Weights of a small GPT-style language model, trained from scratch on English Wikipedia: 4422 steps.
Each number is 128 + 32 x the weight over the matrix's rms, rounded and kept within 0 to 255. Layers, rows and columns count from 0. Numbers have three digits each.

# down: layer 2 MLP down (transposed), 640x160, rms 0.0726, rows 160-197, columns 0-79
# up: layer 2 MLP up, 640x160, rms 0.0727, rows 161-198, columns 0-79
down160:143066093128091120085101147138114120158141154151186114117149122104137126140096118128108094140149122147159135119122138123153159123133096131149126142142151086077085100130142092125138138117092163149167151191101113150157166122107131093094163126
up161:085138074153126110077204111130140150107150082075134153079104196148179122087136110150173105139069096088134108200136122165106141087059058093152126117209166130122076150058131144202132090151100062086129094039174070109137093138131084139129085162
down161:090127137133157145153168090129222117145133068150061113135173135134156072106143109112071136086112078079061170214146123167078125105136120087147081109179100148113077189085178153166131157064182166090202136068081047104132131065100144058106157164
up162:172158132149107047110105103172150120110117195150121152111080103115158156146117069111097170131210112114110116120119145142132140122091156136113122143110152097144146156133080185138193116181087152128118116150054155193091117132071117152160140138
down162:152133189157157161116134108141241103113133143158087141170100104124086136153177110101182135111142113112141114236056129092152131087066182165127171152161102102074111101196137126140167135149180169106146100198092080117090126108137111180112113096
up163:146164180062180143084106115132136152116120045075141159079145145115197143120117122085132066112130145163105103119131092176183092129129129130085133061124140119147132081110124076180121154159089134103138209102137078068101110083152135161167146088
down163:109097130117142145133094111106126126230105173113146203132147030129082139153118130144224126149148059111204126118071139094142147123172118082160170075183118053155147169087111106110128122113129082141165124119082071127124118167113086122151131092
up164:115157110186069158094121151150150119082091119150137075161075090123097138116143133140164103132193089160126171108096160071073047110093138092170158151108126137138155093144136103155101113155131153118134079130139117183160144133150114135137124088
down164:097071089143152168166143143136130182154159177148118182134125164098189147155158163159135054114119110104094163123123130119147222137117134129169140127137113130157113141131142123132158159112121126125167174122154139123181103144149155085142136156
up165:161166121132096151081071177097132108123146179141139192136143128124115124150151113112134121122093148139125129153129158119106076159155106139132225142053080094114063078119149126020172112127109095093168155133158119116137155121133205106158141125
down165:122116127074068183163125111118180111129185138055101134162093142173110161072172114161080164119190170166121117166163171124200147111116128152043098169126166125184136145184177090095129063148149128161103130141149093126195153183111169142151109084
up166:094087122142110136189173113173128115181064177113128144141130120148102125111155120107167109149093071147139115099090115136137117114148126099130100095086117106172097108157129125164133143070108134079155110109152153197100074139124084135111139121
down166:094135064142141128099071116139120106101156108157169155079124159139154126178100113112123173140163125118094156153160135092091106166126117092147135154150121174085139120099190102144114167156138097168147137092128129124099159166119144155152123092
up167:131137160136119127116148148167165114171148119139142119134114153090185133149081190141112141108110103082124079111120140159160130156150146107153094122083138106133115100071129125097092106135160117101148091122086102172127160174160132108090117097
down167:154128091138114141178142106108106146159154136089110133152165126148124167158113057105177113086122150187123122121117131099076164107118091074144143130130122086114110156137164169140141094129116125174132188127149143131136125136112174101078180134
up168:127116088128110117040115061138125138103170139111140167098120182130145084087127151085104181062156181078140121102170065164086136203132114056088145115155060191127145165106125135175195111199145134064113146086149040114151163166152129077198122119
down168:103150124092201162143118150160113156119145073084097146073138231067137131124123142086034116106106117144166126151170153153125084151105070133139113138133196114113080166143132218155073156195114156153153129141155157148102147113113085154122132141
up169:130148123143155121191121060140103142123163118155175195118113201150206071114128085153107104145103167085149108137157150107116135147115108149119108141142131151147129116194085120157150139122119104105124095104091141121139165129121201075166137135
down169:167056142109145178150142075134118082139177121169158154148184113026103125119130156142104158102109068095119109117150150159086141147074090113176132146093116133130063184151173154181135143092136136150100131103151174082106145118156135184133087113
up170:130105192179146165101138119028118066124086101125165138134122098135094032120129189115140153147144103178159166123154149086151105102146093113127149185107110160088099128068161126105174103156163118141126142119106198127154114143112133054080159116
down170:142178139105124045124178160198156174069149127201145133141131131166138142080126094153139137139132148110124121105097108153094185167120159163119094144150149145086134162161089144134182168100091100159122140145091155120062182122111135186092105109
up171:142082102147124136152141122101145141082098127180163098113118161072108095175138118113109149125139135149097124134089082154125118193087167111108135167113151125089123159107142141075147185141115205079105061169112150073085145138100164115159123080
down171:123115077121146070054112078104107124108123153079130157144075117106134160125091104183120123124136107132135125104086142088085152149109104132180108104138101115150168095125139057147098105098151141130139166135135214196136181115139159115026097146
up172:113111069089139113106186111136064140143066137159142138144175099149128086088104148152187135099095126137078138103122140158105185167080164136151197110131156132126210125126176058172152137120071157099098144126151118136153067101092135188102161100
down172:202114110135151170141089138098145089141140106109120132143127140145114117183072146125153112117132081146138179104135065116136096064087125099182140139203192128105115091096124086206143158133130116130061128069068134083162123146116070079059236117
up173:111138126083088100110124140116114097161207149125097109214175147143155102127109151104129137142108097114135097145123103167130146135126071113041111126134118147112169120095148087138110092133131131078188107154156195099116098160119135134104131146
down173:136143138127113095114149091092170120114113095112131080136140104141109151156150076156123113134131105115106145174130154112125148132133190127166161130103145112131089135138078147159149109151159121134133117109135107176117141113129142124083113100
up174:140112153059113111069118141087169101082126147104100155090102151146127119110098130143181149111085131147140119149173081168142126216214189102089102102133166068137201142141113118157122111147094100069138100128185125150139094109179159102082102052
down174:085148168168142152132152019104166173179153136113133161182169154147197212130204112150051097163132114144130130159140160126163184098072111122134134080130149137161114130066106074111096124088168166143106140121105123167098147120087155132173150138
up175:148130113129102133152128142085050177134135127120140122086104070109137118133173105128159174118096107178132155113099111119176081136171204176077181183107115110062144130178162148119156125114122141074175067120103082101088090157120111145089193104
down175:087145110141122122137160117111149048127182125126100112122103127125138186150103140196132160162061123118120107160141132102132172084099101122056121137160129126117132116157081210072121146161159191125068152120092096112084088088168168130118169097
up176:142166077070132121121152168115163175093129124155102091113100145149135210091088144136100170135124109134099161139083122145167132137129110130126158157093112145100126109082134115070067130091162124130105140107178158089186157171161117147135191120
down176:086095132156111131089102093170145135086178143168143142182118177155042108149129116152180131103119188121199119107177138135078118189124179155191115090091097143117167115202143112137167236107107181067153122166170136116125146112081116115126105133
up177:160073133137119100112106087132097130153124108197110083132114140151122153184125185074141125107094149191062138176079150160138065244111108087084132138132106115123167155131152092115132137151118151147118117201119084166082160098123125198113153125
down177:142127125084131119121206161119146105093124086035124135179140113110071116092187104104206118133160156122094129078182074152142153131137139171095119124119095124133102151107086129173127095140106160086094191083166182094119089168111160117096103184
up178:115124116085128130070160075173156137108101183107159125142136133139168117115144142146157137071129129118093114131106100168138109117095109097153135135125188123120102139121139135159148069171151126167121143119199128113182120118146107076089095140
down178:076097125121136142185104124127123126209128096096172146149159086092143150112165153102119099102126102190083175175138146146144124083160117108148102091101119085132141190140092121137165163107130197120140085156080214144131159158145130105140085136
up179:100139110131127119132129102165100133132128112100162143097067092115146065106115108087115150147140119151138157118157076169163174168183137090109162084106190151120125137095167094105111093145131102130175131105106145111198110094108077089131165099
down179:132138020190117050106128190087146063115121077089081080136148189123102041138091076107153125134129137144113132074114104137074129114111124099155144145146195082129145140091139156105139124111169172115148150113152163116169111104165122162094149138
up180:089147156160115109150117138106105146116138137172134120140106128167120153168151181148086124150121118110121106141133148114162169114113124132157134186144143155138156097167129170109120149116143126147132118121117090134147128116124140142097102106
down180:148141157081081043134137151092087198159143167144083150119123122151101150150128153185074115075076077098136151145113128168113158112153143162120144158188156196128111115133134185149127123143151082130167169156129111131068146100102124166089122136
up181:150154092146097136137056153149072071080222102092108099108146160089164065152101120152035147157124117147089163164147121087104141066110123118126133058164145125089133100173142123139144136097096151158129135101057159120087097108195143114171083103
down181:091105152139109110119113133141167120125129073128105147077100155116169210140176130112151139119151049108081115199153093176068170126095195141116143149091067169110126140083092162130113150165172141127168104130201143093134056130166098113142194141
up182:084143131106119115139115182171139151117129098110134124133136178099150132089111142142138168080139135135149135156154123167130098121101106114162147128078114159142107121176111099124150077160106170106117106127158134131119177090155067116107120168
down182:075096127162133142123146217166161112144167141125149094148146154086133127146089153137164137114175160139175069163121145089100059130097168156084126111139138129124164150201124086073112112153127146173169087116143123103111146157126112145077129161
up183:113149137117107104143067090098122152155158122155125066139101173099071081108137134174120092107116086080117108109160118079137106140115122135185139121109167151140108158133092183179068126113123131072179118137041153088126147160151088174127134130
down183:079068157096128072135109058168115157094127151135170099083063152144111128176168130158135068197122114184046139068151178122157085127184072090156167106130138089063138133113153170187119109175062142146105116148099129094106132148027136168108152147
up184:153120111163174116136094105166123168147098178116124110156159128106042083164169102106121098181111142201101131173115159104152120096179150131059142117155125076019137138121113077088132146112184121111173132119083163141159136068133135147107125082
down184:116159144067083107100123091115158126120137136128152129139135111126178182137095147121121182125154155049137138106155131144101118117089121182180114120140161134136118116194109147163123112119096167079129151127182141137140152155150087134134137128
up185:121113108096156116222052093118083120147128130126056091145138060132122101161188101111131157109143147127096160135139131150147087155136088163161122123145110073168135178178074106135152090120117131131145147158119195114132096103141104133115117158
down185:122094152088159113117125144108178124128118159129142154123123151107134143139107157141158072114149145134127150124139122122107139133144144102123129107146101146109133089103184142126137121161124122105167140134153113162133131183095137160141118129
up186:158140077139071085173144157098130120090148109145081101110176103163155183180112173118037132140074171156220143142131122141145085119104182199162177101129132100099107167099080110149104076098112068099145152179134126114084128111143115153139133141
down186:108176147143052110153236070167136113152185155123100127123155087098128144142198136117131192139158141067178147104181166172126133146130130163161200130146161113168162074113093090092091112060153150163127121125133142169100132179130087127168063149
up187:080147072031134163110165104094106108091107099088122167120183105098163124111166183099135156139130114097144164106184116146131164141163148046156158150184180092163096091189116135137120112091110138126089125165132127087054117096183155129117191146
down187:107143086176139148108096194206075140152138122109108170094162141172114133096080091110131130118092076214116101100114107107189173095163107131092131132157182153109188165104145096112101116151110086114178070142124093176111094121126166118119104130
up188:126086140172193130116096124189140082147142092156146089168154114157183154131105134138139093153177133169085141138093140162086106116102098122075115094120180114140143122140189149082139089120112141153093172116110109133049117132136151156163124123
down188:100117072134065081179104094083158177173190110148106100138154145205080096175115091145122144086080172063168113080112061152069130126087165114123156131176165089118142107144085155122124112133152112013085122128122111075135107182116119114062170079
up189:162095126132134141124085163144125149113132099099134164146198110133145134118164078171143140141075117112192082124156114171138148115094137181126136167137109136087121113121151102213161070144168104100146139164138104132125080124119119133119138088
down189:140135090106139128133134137175076074144174144134153107137071135087161140224138098103122097113122056154111157121150211118108149147152151053110102156115083102106127114097110164117125095136086156104142114148128084121116141126164138164126093113
up190:162189095149086110135123143161153113144023097110106174155093134121099128135093079128073116151141104158117124122106111150108097147114136132146084138113118150140120101128083160128152115124063155115118127145146133140097098090075163081171140108
down190:109144088082173134116144149131129103121077069138121151074094140106158086163129189187178125144152122159170088137094175155161119083172143095129072119190174142134166173148158123123175111101163156117110182157100086136087139091116142120120133149
up191:188130121160164179210098101123097135119104093065197119111103184086132111097079158158146130108161158107185126098105154157090094135128142180076157148165146138083105112111145125115171095147143141161100133127116110078077141121113197135185171160
down191:154043129187102163084100124130219154165114130093109114187188132061059148108057083145169142126105162130093107148140094104173151221145117061082185167101118081127171100091100113104140173106048147090138141147107132117077061127126187147090074138
up192:089154196176112039125066138194129114147109079097139131097142130069135116112143161165151087151131115102100093132117103082152098119131097124124129127098121158114187153116122111134155119185143089088143098115114127155147129093145125127179122128
down192:081101091151113149135051096151183189110076079160119086103137136123106091087140138110147133103109085138109129096157141122136125144109139113138125158115097102113168186134178120144141179184073053104124183176108136135173145138179141122159121117
up193:134134087060109078155154122140122156102138102091139092095111156077075100188143078113164129144067142112106163117171099143187145163191185088113149127164213193128141170148089119149097128110039075096170070048086116128153166136125090056133182133
down193:103105131129094137189089145140183128151147175111083098166090159165152120041123155072141144162132160094120059141129134164129094106142156122131117144189128175126069106096137120097161126077113122077157134089095192087119106131087107101100047165
up194:093190122137115101101147133119122126153153121159096108140154135113051088101125120115095122091117117102174103102178122093135118126148158087168108125153209209088108098158054131147112138124153147153188101165148123056143133158088164128088134124
down194:126108095119128111118158154152139098105158153130111121143155133127161072135057119113134132138115133204114115159105150135133081109136096154150147138137118092117123125166158131145203128150139068172154135099114108129107147118144164097141112158
up195:158095127135127139164121168154117122161144156083182089160192115148160118097098129054135144125054119148073099122122041159177101150129125121169165079083161095082129124113176153157095101114192107121126182166152134134152152123121168135146123141
down195:108140102183075129106104139118150144126093130140115109103106121120111109191117161165126127124125130114163145092129145066071156203169128128129107111103069175115109110138078168144144203143143084166126076132126105135215159105128084148116156081
up196:159182161152128185096130114119147155137109170085128178149112081170138166226160142139159129125112109137119065175127086118150118162128103149129143142154168125139086096168116160052112167114139085161110124095127112147114169058168146137172160087
down196:165106105063140136091084134119114164158106094204105080101116159162105122157167098114121160104186090104116161119151067081133150145153101112189145149137073129104105161104142149120124142110095109125181153119095105146161073141097115135167124097
up197:123100073098123098108133125162067094161139114142162137114153160165120166094124119115111119137026142167133146187111181106138126167070065112045106138167164170087173173162207083076186112126159142150122150104117070098140249088143133127136162105
down197:129150206183124204130092154154146090144130101117037114131129125116147118088094104136149102134127149135111143149125113181086133145134143112167167116103100143150093123122115147167120097100084142158133105122126162122096103187098169195131108140
up198:124147108133122092167094115134105119168150103103125213084121073138134083186105132164096093117128130157051122088169118109132202143119142090111104114143150137115102127138154109153137055152139156164163095098103081159173128063131101140126075168